config.yaml
n_layer: 12
d_model: 256
positions: "learned"
tie_embeddings: true
warmup_steps: 200
train_tokens: 269500000
Each number is 200 + 20 x the weight over the matrix's rms, rounded and kept within 0 to 999. Layers, rows and columns count from 0.

# layer 2 MLP down (transposed), 768x256, rms 0.0731, rows 303-357, columns 64-127
215,198,170,202,194,184,181,211,198,226,173,190,190,197,209,228,196,215,166,221,194,198,218,205,187,203,198,205,227,170,180,156,184,177,190,185,186,252,199,210,194,193,176,220,199,232,167,199,210,182,195,184,202,200,183,208,233,201,173,205,221,190,214,173
205,183,220,182,229,195,195,229,180,221,223,200,208,220,200,177,207,189,176,198,188,170,194,209,210,196,206,224,177,196,183,160,175,203,243,174,221,187,180,194,215,195,213,200,183,210,196,198,215,217,220,203,185,202,201,179,198,226,208,207,188,210,213,220
191,201,191,182,194,171,207,198,212,190,193,196,200,199,200,206,193,203,196,211,215,168,207,200,199,221,208,201,233,176,180,210,199,229,187,182,201,218,158,206,215,202,206,186,177,223,176,183,162,203,218,198,210,180,174,173,220,164,199,218,212,224,201,235
187,200,225,214,233,159,205,181,186,220,209,206,212,165,211,196,209,192,187,200,195,174,210,219,234,206,228,181,170,196,171,180,191,257,228,182,216,169,216,218,171,209,205,156,198,183,241,190,178,212,191,204,190,178,203,184,178,204,192,179,210,180,183,204
212,212,201,200,191,215,218,219,182,196,199,180,196,200,181,216,194,198,208,227,214,181,202,201,201,212,228,205,212,213,219,183,217,206,194,212,187,171,215,187,216,234,198,209,202,228,238,223,199,191,234,189,205,181,210,205,191,168,199,216,197,213,244,180
171,209,212,183,189,198,227,199,195,207,191,186,204,207,147,205,206,216,212,202,203,196,185,200,219,195,223,173,180,216,191,143,190,205,193,169,198,162,193,202,178,191,200,194,222,211,177,211,226,179,228,202,187,221,247,231,224,211,210,199,236,181,230,227
228,188,197,219,204,212,170,217,244,196,197,229,156,228,215,221,215,179,189,203,221,221,212,231,207,185,221,158,173,183,166,203,212,192,207,191,191,186,199,183,197,182,183,198,210,171,206,209,210,223,215,212,246,190,190,155,199,210,226,186,176,167,202,201
186,210,202,183,210,191,197,240,198,229,202,182,189,205,221,203,232,193,178,157,222,221,196,210,187,182,189,206,194,210,216,197,201,172,220,173,180,181,218,203,185,197,199,182,158,212,200,216,193,211,190,194,179,202,223,192,223,228,205,203,199,171,161,214
169,214,221,181,153,187,200,188,209,204,171,250,169,198,211,217,209,219,205,196,171,226,186,228,188,201,220,196,200,193,163,165,224,221,178,206,199,182,184,202,194,223,238,224,191,200,211,180,224,163,203,188,208,219,176,187,192,203,210,225,227,211,199,200
218,204,210,215,222,232,181,206,216,199,204,195,206,224,224,197,228,206,194,190,210,194,211,212,216,191,233,209,170,223,218,204,191,174,189,227,195,207,231,196,200,195,175,239,202,203,216,223,232,202,174,195,194,219,198,225,213,189,238,203,197,219,205,228
218,185,190,198,215,201,176,202,191,203,223,187,175,181,198,198,209,175,228,173,175,205,206,205,175,220,170,213,179,194,231,224,178,198,221,243,198,218,204,191,196,179,192,205,182,208,233,208,202,204,188,208,181,194,196,182,182,171,180,187,211,216,215,197
154,163,168,191,204,187,204,179,197,200,215,190,238,183,241,245,179,209,196,193,179,136,200,167,220,187,203,204,207,228,175,207,229,166,219,221,176,191,211,194,186,224,229,182,189,181,185,181,186,192,208,184,199,184,204,206,196,187,220,200,212,222,186,196
201,167,212,227,183,177,212,179,216,194,204,217,165,220,211,194,194,213,204,191,201,194,214,225,165,202,187,207,234,252,178,225,199,162,182,210,212,178,192,170,185,197,188,180,203,205,230,230,175,197,235,175,202,206,195,227,240,207,236,230,218,209,217,190
206,192,198,193,207,172,198,203,196,195,198,222,183,187,238,230,237,193,205,188,210,196,182,186,186,184,178,197,208,225,199,205,176,220,179,198,188,175,237,148,193,224,179,208,178,200,197,176,175,200,179,224,207,192,173,212,206,228,243,220,215,192,211,212
202,189,217,206,174,213,186,210,171,237,196,171,195,215,191,213,213,215,185,219,197,205,198,190,204,171,216,223,213,207,184,173,208,202,190,191,223,189,156,210,207,197,193,220,189,203,209,193,175,225,198,209,181,220,186,202,189,201,223,190,184,199,201,209
262,216,209,192,224,202,211,222,219,184,214,214,185,186,181,179,212,177,216,196,188,195,173,226,152,168,199,188,255,197,175,176,210,181,193,193,190,201,221,222,198,170,179,171,201,202,233,197,205,208,182,223,202,202,187,208,210,178,157,209,176,176,186,202
229,209,183,164,205,239,188,210,191,211,176,197,221,214,201,236,209,202,202,222,212,214,186,172,216,157,238,195,162,202,226,202,201,194,174,216,210,192,220,211,221,253,185,187,210,208,208,190,193,198,182,207,216,187,202,223,241,191,252,192,221,212,205,204
195,194,209,216,182,200,169,193,203,210,220,214,194,206,172,201,208,197,195,177,173,197,200,172,181,200,204,210,224,209,173,222,198,225,209,209,226,213,173,196,161,205,179,194,215,160,188,197,200,185,213,213,192,139,203,201,177,197,213,175,158,223,227,183
195,188,170,206,213,167,202,217,206,165,178,234,178,204,214,221,208,198,232,210,220,194,218,181,217,191,176,202,190,183,234,200,214,175,163,206,199,218,178,167,204,186,199,186,170,188,219,188,206,232,237,205,192,224,220,214,224,178,209,212,209,221,204,227
154,207,207,158,199,188,214,181,246,166,195,235,163,216,224,186,218,225,182,217,224,195,226,210,204,230,238,207,159,171,197,203,197,181,204,202,221,170,172,190,195,210,165,201,224,184,179,198,217,201,241,175,203,144,220,216,204,203,169,185,233,219,190,177
197,180,140,212,199,190,192,233,205,175,180,187,200,216,199,202,227,196,189,208,212,203,224,201,226,177,170,180,191,215,207,235,178,214,172,213,224,244,207,197,205,204,195,188,222,175,205,221,196,223,216,216,147,190,221,186,192,198,219,180,203,197,215,204
173,200,201,164,199,212,187,201,215,220,216,215,176,175,186,204,174,192,157,182,231,213,205,219,219,169,222,182,206,175,213,228,257,175,190,227,218,192,192,219,183,208,193,221,201,188,229,201,207,193,184,150,201,183,175,214,210,197,195,231,188,194,219,215
199,165,244,174,208,232,189,177,210,219,172,247,192,229,196,201,199,239,194,159,187,210,193,208,181,226,173,209,209,209,206,200,164,222,203,227,188,182,198,165,211,209,218,206,184,199,225,188,202,186,207,184,204,194,182,218,196,185,180,181,199,172,188,157
195,180,201,180,199,212,211,186,199,232,210,226,189,201,223,222,211,185,210,180,175,231,254,240,205,217,192,212,167,189,171,220,201,180,222,184,231,217,190,213,190,169,187,179,184,204,191,189,188,188,211,196,210,178,190,187,202,198,178,224,215,171,211,195
161,180,199,201,197,190,212,175,201,184,201,184,187,193,190,218,240,207,210,201,226,184,213,210,180,209,212,181,213,191,201,228,205,197,224,207,190,212,236,195,198,215,188,202,217,189,156,208,210,193,174,178,215,192,213,182,185,179,199,211,217,185,175,199
198,198,216,200,193,190,200,215,179,208,178,203,216,209,204,210,229,188,209,179,211,235,213,148,237,212,204,201,197,201,211,233,190,198,219,203,238,199,195,194,211,204,194,197,199,197,186,217,194,203,179,186,186,216,206,207,230,170,224,171,193,240,215,177
177,195,192,210,154,159,239,184,169,211,183,198,196,188,210,180,207,201,184,195,180,241,198,229,221,184,206,229,202,221,193,177,190,200,203,193,180,208,202,210,204,204,239,219,209,196,193,205,202,164,181,216,158,180,196,177,182,192,191,169,247,194,199,190
201,166,208,171,222,171,242,187,195,191,245,202,202,211,197,192,196,181,207,229,188,220,206,190,200,195,228,219,188,216,174,258,153,230,208,179,194,228,221,203,176,203,178,202,226,205,181,190,202,197,196,179,218,187,252,184,181,186,211,144,204,198,209,188
194,211,228,186,180,182,181,228,200,207,188,219,225,223,222,209,202,221,210,182,201,189,187,203,219,157,205,225,178,260,212,190,199,193,208,188,190,182,168,133,199,216,196,202,175,195,194,215,218,180,161,163,181,203,180,166,199,187,228,196,198,170,208,268
212,188,189,198,237,203,208,185,160,214,226,205,191,198,226,191,196,202,176,191,162,204,185,160,212,187,206,194,198,160,182,194,211,205,227,214,170,210,205,218,232,223,190,195,195,201,188,156,203,195,187,251,168,215,179,174,236,224,211,214,189,219,222,206
220,212,163,178,197,191,199,197,197,185,207,220,185,174,232,190,180,201,212,201,183,217,186,204,234,185,202,208,184,210,224,195,182,197,164,204,186,206,175,164,220,190,225,194,183,205,219,197,203,192,197,195,195,169,195,195,209,238,224,210,180,256,203,218
243,177,226,199,210,204,198,215,193,178,215,190,189,190,203,233,187,192,197,213,216,186,219,213,219,233,240,166,215,193,213,183,199,198,205,224,175,182,238,200,210,202,165,203,208,212,191,199,169,181,191,200,180,185,204,199,211,198,196,193,184,160,201,204
149,239,192,195,222,198,179,205,178,205,178,221,199,177,177,220,219,187,188,183,201,256,214,186,193,187,175,205,178,180,161,184,230,180,199,223,203,185,168,210,204,218,193,205,177,181,206,226,191,218,222,202,221,180,222,203,199,248,198,207,187,184,209,215
180,190,194,174,217,211,189,231,222,232,209,212,178,204,201,195,207,207,188,209,218,225,187,200,204,212,227,193,245,201,214,206,190,203,198,189,213,233,178,166,208,208,167,204,208,165,217,225,196,197,190,207,158,221,222,191,195,196,213,208,173,185,180,196
210,259,199,176,239,218,199,180,175,185,185,222,200,184,207,191,225,216,192,211,196,194,178,178,196,204,169,210,229,190,185,211,178,222,251,179,206,201,208,158,159,188,180,192,223,211,229,209,167,197,177,243,182,227,199,223,215,190,209,171,186,218,189,165
174,218,184,195,183,229,188,229,181,224,193,192,196,209,177,186,222,195,227,181,193,194,186,236,150,205,237,225,162,215,176,198,185,193,199,234,193,190,192,230,180,194,200,203,201,192,214,172,193,228,192,212,217,215,214,196,196,185,226,193,217,208,202,227
190,178,226,206,194,196,215,177,191,214,181,229,236,163,240,222,208,188,193,173,219,192,192,212,224,198,221,195,200,163,174,202,161,193,172,226,194,213,218,211,278,195,205,189,192,176,217,192,175,192,162,213,192,215,175,225,174,215,221,185,198,245,216,181
231,241,200,178,197,162,201,197,194,195,200,197,194,211,206,186,157,226,231,164,213,203,187,210,220,209,229,177,185,148,213,214,204,213,181,213,180,164,170,227,219,199,197,217,168,209,172,211,229,204,209,250,181,212,219,230,236,174,198,223,192,209,231,198
185,186,182,184,198,217,171,228,198,189,213,194,212,192,206,207,167,183,183,187,203,202,228,187,192,207,176,186,204,161,212,243,180,193,213,165,218,227,204,222,205,192,203,195,203,210,193,217,171,195,168,202,184,129,189,205,189,189,209,190,217,178,187,149
199,210,203,192,184,190,187,200,230,186,237,230,205,204,205,200,171,185,213,175,168,179,179,176,155,196,219,184,159,224,200,186,197,227,211,207,198,175,181,212,187,160,198,228,164,215,171,234,199,188,186,177,222,194,215,187,169,180,211,221,204,188,172,179
206,215,186,183,201,214,180,202,191,217,198,229,197,216,221,194,158,193,194,195,168,209,211,222,211,172,195,208,232,172,188,174,217,186,199,202,197,161,192,172,223,219,191,196,204,190,195,217,205,191,181,163,161,235,185,231,193,211,159,196,210,200,211,151
224,177,196,222,167,211,179,185,191,211,192,193,223,201,188,199,221,207,213,219,195,186,181,228,188,184,171,193,204,216,214,161,205,190,216,175,216,167,173,248,243,198,209,195,184,204,196,241,192,226,223,170,223,211,204,181,189,208,203,174,196,218,183,171
224,246,208,161,205,223,190,205,191,202,175,191,188,213,211,181,196,221,210,177,186,179,182,194,190,204,164,206,188,200,187,220,188,194,208,178,212,208,205,200,202,221,243,203,225,183,219,227,241,202,185,195,184,212,206,218,216,209,193,180,169,183,203,202
163,190,207,184,178,171,208,185,182,196,221,206,195,226,238,179,201,198,230,208,196,162,194,208,202,185,204,161,179,216,187,240,152,178,198,213,259,204,223,150,181,191,215,241,213,208,174,212,184,220,200,217,218,222,235,164,219,194,207,169,202,212,198,218
187,195,144,194,202,211,196,209,240,190,206,183,204,233,161,202,188,196,138,207,212,235,182,193,163,202,195,208,221,181,200,177,178,210,200,209,227,176,177,192,241,173,190,191,199,180,193,164,190,183,187,202,197,206,174,246,176,184,209,206,193,204,205,205
196,213,223,186,201,203,206,250,210,178,182,190,214,172,208,206,192,195,189,174,217,138,186,200,192,201,175,199,213,196,217,181,166,176,201,198,170,181,248,212,192,195,161,209,200,184,197,193,193,183,221,216,236,206,190,204,185,198,186,206,219,175,186,236
227,174,182,221,230,170,195,203,212,223,165,211,208,219,209,179,192,171,209,210,188,189,221,199,180,188,170,213,212,196,203,191,228,157,163,204,220,218,235,168,203,192,191,212,213,177,205,178,218,193,202,247,213,206,171,222,213,207,180,183,216,212,177,236
204,202,227,205,185,162,196,219,157,200,203,226,162,206,202,244,178,204,231,175,227,198,184,190,187,159,198,195,177,214,215,196,186,208,220,178,238,186,206,169,175,214,213,208,175,211,178,191,198,229,192,223,154,230,207,183,231,184,183,196,183,184,192,186
227,195,197,230,207,215,214,215,213,205,209,191,175,218,139,171,217,230,198,212,193,202,155,185,186,212,184,180,182,210,175,229,211,208,201,229,197,172,174,214,180,179,214,211,194,213,220,216,208,225,221,198,189,233,186,210,185,207,207,212,201,205,210,222
230,218,210,197,184,224,198,218,206,175,201,200,172,195,210,187,189,224,196,208,212,162,204,180,228,208,210,215,198,200,201,217,166,161,186,213,184,181,201,194,215,207,191,206,180,212,166,219,208,199,169,235,224,229,181,225,183,206,179,204,197,191,233,234
221,218,212,177,195,214,244,210,196,196,219,202,203,210,210,195,189,205,187,175,244,167,190,194,184,187,201,179,155,217,195,183,212,238,228,204,189,222,204,195,200,206,188,213,214,187,161,190,210,218,178,206,216,216,185,181,194,198,171,203,191,179,191,204
199,202,210,163,190,217,206,205,195,204,219,202,230,198,181,228,209,198,232,216,211,190,198,195,216,191,156,181,191,223,212,176,220,181,182,225,213,186,195,157,210,210,209,209,183,174,193,245,156,211,206,187,182,189,175,213,170,193,181,213,196,192,171,202
240,184,198,213,179,176,254,164,215,173,221,195,204,229,192,219,225,184,154,221,207,203,189,214,199,245,208,207,210,228,194,223,186,193,206,208,234,166,193,165,228,214,180,204,181,218,205,208,209,195,175,158,209,220,159,198,222,200,177,214,193,193,161,185
163,167,193,209,154,192,220,212,157,178,186,193,207,194,214,184,190,219,203,247,207,179,177,221,172,185,216,171,207,164,207,200,180,214,206,193,199,209,170,205,206,207,220,169,174,169,191,187,231,205,234,230,225,176,203,163,216,144,195,173,190,231,201,221
203,176,155,214,182,226,197,232,205,201,209,218,218,196,170,208,193,205,197,195,186,202,221,195,198,220,272,202,248,213,203,220,173,191,176,204,211,204,201,234,193,243,207,218,198,214,204,219,206,182,166,219,216,215,205,188,198,225,183,161,222,212,212,197
# layer 2 MLP up, 768x256, rms 0.0707, rows 304-357, columns 64-127
187,223,167,215,165,226,180,169,205,209,184,209,183,212,221,199,186,209,230,177,231,215,223,207,241,216,162,193,229,204,237,205,188,193,208,241,173,184,186,194,185,212,192,217,186,178,196,200,181,200,191,229,235,212,215,223,238,189,207,171,190,191,188,195
219,179,207,204,184,195,200,200,222,209,200,215,195,211,193,207,206,205,189,217,209,229,200,207,196,174,182,209,186,207,189,171,194,171,226,226,192,191,245,174,207,183,202,241,218,196,225,222,213,204,173,173,214,212,193,220,191,210,197,188,197,210,191,197
172,184,207,206,188,188,204,188,164,184,204,196,206,191,204,195,233,195,237,199,165,181,190,218,219,216,201,200,181,183,188,166,199,234,221,208,210,192,179,207,165,220,190,214,170,203,237,179,229,196,206,198,202,197,224,190,200,208,196,201,220,167,203,225
189,187,213,167,203,165,181,173,206,209,207,216,176,218,222,175,214,214,213,189,230,223,217,228,191,199,152,216,214,197,176,207,159,185,193,162,205,202,197,199,172,175,205,192,186,196,177,128,198,204,172,223,191,214,190,185,222,222,188,180,167,192,183,216
177,196,160,176,213,179,171,197,202,201,201,194,201,177,200,205,186,227,211,204,185,199,192,180,219,231,180,204,228,224,178,207,214,216,228,240,177,207,202,220,196,193,211,204,187,184,220,194,147,190,175,239,211,239,193,213,223,233,219,166,182,154,172,158
208,181,202,222,217,187,218,203,244,217,203,209,202,191,221,221,225,217,192,177,180,236,192,189,200,205,217,183,191,198,210,196,208,202,233,189,215,215,207,201,176,189,218,186,200,215,193,215,227,226,240,196,233,178,195,174,174,186,186,185,191,210,228,191
156,160,218,194,163,198,195,223,161,171,213,181,191,234,198,246,213,199,210,177,222,206,186,172,165,186,176,195,208,217,207,182,205,239,222,219,187,194,187,210,188,169,189,204,189,197,189,193,196,214,173,186,183,193,221,201,140,165,203,209,207,208,168,223
232,183,211,239,196,218,208,202,201,160,206,223,207,181,199,209,205,199,270,245,186,228,219,206,235,240,226,197,197,152,216,222,193,200,208,201,187,250,207,197,179,192,166,225,182,211,187,195,167,217,209,211,210,211,186,191,203,211,196,211,185,175,159,203
216,201,194,219,205,237,210,172,205,231,212,203,208,244,194,228,215,203,189,194,186,163,211,190,202,180,186,190,201,188,245,163,185,221,203,206,179,209,214,205,194,173,185,197,189,212,234,190,183,185,187,194,158,189,209,181,156,210,225,212,210,232,193,193
221,192,206,183,179,212,199,194,197,231,205,227,200,225,207,189,202,183,234,206,209,187,210,190,200,205,204,185,179,219,190,189,168,188,190,229,196,192,233,194,217,177,228,203,210,226,185,231,182,206,213,182,211,163,211,200,160,197,168,186,190,205,214,202
248,244,199,188,207,207,193,200,235,176,209,193,188,189,243,213,151,211,219,191,218,184,213,167,202,224,205,186,190,221,256,210,213,178,153,192,205,195,187,203,176,217,224,178,248,201,203,163,199,190,226,193,218,178,176,190,203,208,195,233,190,213,197,227
190,161,197,198,205,223,239,178,166,223,188,225,188,214,230,199,202,202,255,186,183,224,207,206,195,204,161,192,234,156,189,191,197,174,204,192,199,188,201,191,237,206,198,221,185,174,201,191,172,234,216,201,220,200,191,173,193,176,234,202,182,196,194,183
167,224,216,207,228,200,206,206,220,183,210,223,205,197,231,221,238,165,219,179,196,207,206,180,195,205,195,201,212,211,218,225,207,198,199,190,201,211,242,136,168,178,182,193,231,206,192,171,203,190,202,160,211,231,189,197,223,243,233,237,207,179,230,193
195,176,190,216,217,195,206,170,187,184,181,202,182,225,191,212,192,225,217,209,211,181,191,193,200,210,208,192,209,170,202,215,194,188,195,223,195,227,178,199,202,198,174,191,171,219,184,170,201,188,183,202,189,217,189,193,197,226,200,178,177,235,188,181
202,191,164,211,171,200,195,184,210,213,234,181,207,194,179,233,180,146,233,193,208,196,200,200,207,219,210,183,212,203,228,196,202,202,219,209,190,200,165,175,174,205,180,186,195,191,233,217,202,184,192,191,217,208,174,204,176,200,197,186,203,171,228,214
210,157,169,175,199,205,182,209,206,181,197,177,201,206,223,224,227,233,208,202,202,210,206,191,178,246,217,192,190,216,187,208,184,203,182,185,251,199,226,199,196,224,212,210,226,192,221,215,200,220,252,220,184,223,179,218,204,180,201,180,186,168,190,190
206,202,174,190,220,195,233,247,180,166,221,182,167,170,194,174,206,170,245,221,210,192,200,202,199,214,211,203,206,184,213,171,217,206,174,225,175,196,205,219,209,184,196,192,200,189,188,186,218,195,196,192,185,234,236,194,197,229,196,193,222,198,182,181
181,215,213,220,170,217,191,199,228,197,184,201,213,180,172,185,250,192,184,166,178,236,181,187,181,210,196,175,180,211,198,220,224,216,222,204,177,194,207,215,194,201,175,210,252,219,219,212,203,186,182,195,189,191,158,208,169,212,192,208,189,208,216,185
177,187,202,214,220,202,217,137,200,186,180,211,218,185,206,192,205,204,206,165,211,214,223,232,183,185,234,168,173,165,213,209,187,147,209,171,205,200,196,181,243,203,141,211,199,222,226,176,208,200,249,159,220,188,220,178,238,198,177,177,212,192,187,162
221,193,175,214,206,175,219,189,198,197,206,192,191,200,172,185,194,221,233,190,197,180,189,187,209,208,206,200,185,219,184,188,218,186,203,214,211,204,220,216,216,207,190,197,180,208,200,238,149,210,203,170,218,243,195,190,196,183,212,204,188,182,189,205
204,210,197,194,206,176,211,242,171,182,177,207,210,218,223,187,218,167,192,209,179,215,158,218,184,208,185,187,211,178,207,179,185,216,190,215,208,222,205,190,222,191,218,205,199,199,195,160,189,184,215,199,176,226,237,207,210,219,219,138,197,163,221,189
176,192,147,218,201,209,202,250,214,204,239,180,181,183,200,240,200,193,196,193,213,193,209,190,232,226,214,215,192,195,199,194,224,196,212,196,187,177,211,226,183,211,233,195,236,188,179,188,219,189,225,195,190,227,195,185,196,222,195,245,217,217,214,236
185,156,203,210,232,241,194,201,175,193,174,195,210,171,191,199,203,210,212,228,145,193,205,213,162,185,191,161,199,208,224,218,208,178,185,199,226,178,215,196,185,193,173,181,230,185,210,171,207,205,229,172,179,230,192,196,180,206,214,223,179,184,201,168
244,213,200,207,193,200,193,214,198,232,177,196,184,229,200,172,187,185,203,188,193,202,216,181,226,209,175,214,178,191,227,210,197,181,180,194,260,197,187,197,200,213,199,219,180,223,245,176,177,189,200,199,184,210,188,232,210,230,194,180,208,196,236,198
167,201,192,192,207,178,195,201,182,208,200,177,194,222,188,234,199,208,199,213,194,229,222,173,213,242,203,187,174,204,213,215,211,178,171,244,222,221,200,199,169,200,219,200,205,225,205,211,181,179,200,203,214,192,200,256,218,204,214,202,209,191,209,201
214,194,208,204,194,205,172,188,206,215,187,203,202,171,249,220,229,209,226,206,194,215,233,194,205,173,206,189,214,194,191,213,173,197,216,207,217,183,201,210,170,198,195,200,188,158,187,161,182,197,187,200,211,201,149,220,210,195,165,198,200,221,185,217
230,206,157,180,220,189,195,179,213,175,201,198,172,207,220,177,214,206,199,220,203,195,199,190,184,214,179,178,184,214,222,230,189,207,188,211,204,167,195,164,209,182,186,214,201,190,163,176,197,199,212,203,203,227,194,202,201,189,237,174,195,229,171,178
183,189,209,206,221,177,200,219,202,166,196,211,179,199,195,177,192,226,227,172,187,170,217,193,204,175,195,192,194,201,218,181,176,213,235,220,181,215,204,191,201,162,213,178,211,230,188,193,209,176,173,198,202,210,186,212,166,233,248,208,198,185,165,184
217,193,209,184,168,214,173,213,181,202,221,203,207,215,201,249,228,221,212,210,184,193,198,194,202,206,226,177,210,217,221,215,207,190,206,206,191,172,189,185,198,214,193,202,201,207,192,214,227,178,209,202,229,187,171,205,217,195,205,206,213,196,186,206
184,189,210,229,205,210,222,207,217,196,214,236,197,204,237,230,186,229,194,196,216,234,209,195,199,209,212,173,190,223,169,176,196,198,198,177,181,206,195,189,210,188,211,206,225,179,219,225,227,175,203,181,180,201,191,205,148,199,192,218,209,171,188,197
186,205,178,209,201,196,222,202,203,193,221,200,226,192,236,207,221,200,241,205,169,236,180,184,210,196,186,204,199,185,178,219,201,180,203,193,206,209,199,250,213,204,196,190,184,188,204,202,173,212,197,181,196,231,193,203,193,191,169,197,191,218,197,203
209,188,200,188,175,179,186,215,198,178,187,231,200,200,184,217,197,186,197,198,232,214,189,199,207,218,187,208,174,184,185,225,171,188,216,198,190,210,199,189,190,222,189,177,212,185,181,222,180,218,218,190,207,181,200,191,199,221,216,175,219,202,203,174
199,189,197,181,189,179,222,199,209,180,215,198,219,190,194,156,176,195,227,207,202,176,205,228,196,227,178,197,231,239,209,201,187,225,202,224,192,197,206,195,218,199,217,211,187,239,201,207,231,171,182,199,193,193,194,232,204,208,225,224,230,209,193,210
179,180,213,194,160,198,215,220,183,238,180,171,159,218,194,224,205,187,208,196,224,171,207,183,181,195,234,221,188,229,214,189,189,169,175,206,230,202,207,190,201,174,225,220,208,211,180,191,212,200,197,190,189,174,202,180,167,180,195,226,204,234,235,184
216,208,201,190,251,224,189,182,190,211,163,241,135,189,172,177,217,170,206,164,205,167,204,179,212,194,184,174,226,230,226,175,185,220,219,204,208,204,192,216,225,162,215,167,238,206,182,223,171,180,186,214,208,169,196,213,222,238,186,194,206,196,223,178
225,216,209,209,206,206,233,186,227,185,224,217,209,191,202,224,212,173,239,193,211,192,232,224,215,206,207,215,189,218,208,195,174,174,185,205,237,196,190,211,261,232,210,184,227,169,210,181,210,181,190,175,202,192,178,208,208,162,203,209,252,200,202,178
163,218,222,206,206,194,164,250,212,204,186,232,186,198,186,183,209,186,192,203,187,228,199,210,185,184,187,180,181,203,212,211,187,225,207,215,178,193,242,195,200,207,190,210,218,222,201,222,183,205,232,223,212,204,202,195,217,213,192,184,220,180,206,181
224,197,231,236,212,195,175,198,182,211,196,200,179,215,214,189,189,178,197,187,222,195,168,189,213,214,177,228,208,184,207,213,209,198,203,187,200,188,206,251,214,171,218,206,190,217,189,190,216,196,216,191,216,208,208,209,217,209,196,163,188,194,199,195
176,191,216,211,210,176,183,198,165,172,176,196,193,220,209,194,225,229,197,243,235,219,212,197,220,200,201,199,239,190,220,160,207,218,215,207,172,211,220,206,230,229,233,223,199,214,216,170,193,228,213,215,165,223,172,204,193,190,179,178,206,172,165,217
184,193,201,186,203,181,208,200,192,225,231,223,191,213,207,223,215,205,184,205,159,209,218,191,201,196,204,203,196,203,219,190,218,188,209,210,179,170,227,190,210,216,197,185,211,197,216,199,202,194,213,177,188,175,215,222,186,214,193,189,235,221,210,205
215,183,195,218,213,219,190,203,204,195,198,200,199,211,228,160,208,201,225,239,205,200,174,190,196,185,191,196,194,209,235,158,157,198,186,199,203,204,183,197,181,189,225,204,208,187,208,190,184,201,163,175,192,200,177,242,193,189,198,201,199,183,182,200
204,204,226,178,193,192,209,214,216,217,224,176,186,190,215,194,205,227,213,194,218,203,190,203,175,187,205,179,187,193,188,243,208,208,195,191,197,184,213,188,208,200,198,212,210,189,185,195,213,185,189,184,206,227,207,193,204,182,197,175,209,176,197,195
208,200,199,200,192,225,190,213,184,164,215,178,208,170,173,235,209,167,173,226,193,248,217,184,181,201,243,196,231,206,218,157,184,196,185,225,205,220,179,227,206,185,214,162,186,188,214,200,213,222,187,204,188,236,212,216,220,214,192,206,227,181,143,198
201,228,222,205,222,195,177,172,155,216,200,217,191,200,226,219,202,181,228,236,211,192,180,198,201,223,196,184,161,179,186,224,195,225,233,204,179,201,198,167,202,187,229,212,200,215,200,232,176,188,206,189,185,194,200,166,211,228,177,164,184,209,203,224
177,184,201,202,193,219,185,191,213,203,186,232,198,227,207,212,211,168,204,189,209,215,212,172,201,226,192,181,201,171,193,183,214,188,192,197,170,202,225,212,215,163,176,209,219,176,226,188,216,170,244,207,207,226,157,195,174,186,215,210,206,222,210,184
211,175,182,176,219,168,205,245,195,210,193,223,203,207,199,202,193,190,220,228,221,221,196,219,192,193,209,197,193,212,200,163,214,167,179,196,229,197,213,196,165,198,223,201,233,187,177,206,180,178,231,184,195,205,164,188,207,172,181,199,197,193,207,202
198,182,203,197,216,227,176,170,185,207,187,210,213,218,216,190,198,202,197,205,189,199,210,220,186,210,198,208,209,210,219,218,185,189,210,193,190,192,236,198,248,204,221,188,191,179,222,176,234,188,198,196,201,194,173,199,205,208,199,174,195,231,231,183
212,197,221,170,161,216,191,182,181,200,180,184,180,198,184,180,218,205,211,189,189,233,204,177,181,216,163,178,230,198,176,229,168,225,206,220,228,193,178,210,203,216,167,171,221,161,228,183,179,200,204,178,211,263,162,185,177,227,238,229,170,177,179,204
184,184,225,205,227,204,195,182,195,227,207,226,223,161,162,223,181,249,200,195,175,241,203,207,174,241,183,197,202,188,224,149,189,206,183,194,226,261,193,192,220,191,197,192,209,174,179,197,198,195,215,221,175,205,192,162,167,182,213,174,207,203,148,174
207,181,221,198,169,209,165,195,221,179,212,197,171,212,190,205,216,198,218,235,199,225,185,204,207,223,186,205,226,189,194,189,205,178,217,209,197,189,194,185,203,209,178,181,217,200,209,189,210,185,189,206,187,205,216,204,236,191,173,200,198,216,182,196
209,238,174,200,185,216,215,196,190,168,200,192,213,243,213,207,211,233,201,181,230,189,210,176,175,182,215,180,218,196,237,202,201,202,198,174,167,213,205,205,206,197,264,191,220,197,204,180,217,206,223,212,219,211,206,242,194,198,164,206,198,164,223,207
202,167,171,228,211,192,195,223,185,210,203,201,206,192,184,226,199,220,189,220,176,198,196,197,214,198,171,199,181,160,212,203,183,208,202,184,183,224,233,199,217,182,187,221,190,201,141,193,195,165,184,188,186,230,163,177,153,191,218,215,194,235,217,220
183,211,203,166,179,182,210,209,171,177,180,201,189,189,213,196,169,234,203,205,184,196,197,182,184,216,196,208,175,198,181,193,163,205,192,186,202,197,222,210,161,203,192,195,223,187,170,213,176,191,247,232,168,193,212,182,177,179,214,212,222,208,187,217
197,198,184,224,159,210,190,222,227,208,220,180,203,197,233,211,193,200,186,154,194,203,194,215,227,185,157,220,204,236,184,206,203,198,212,176,213,187,219,233,204,199,194,205,192,225,219,176,186,189,189,191,176,207,186,237,206,178,169,190,225,221,204,225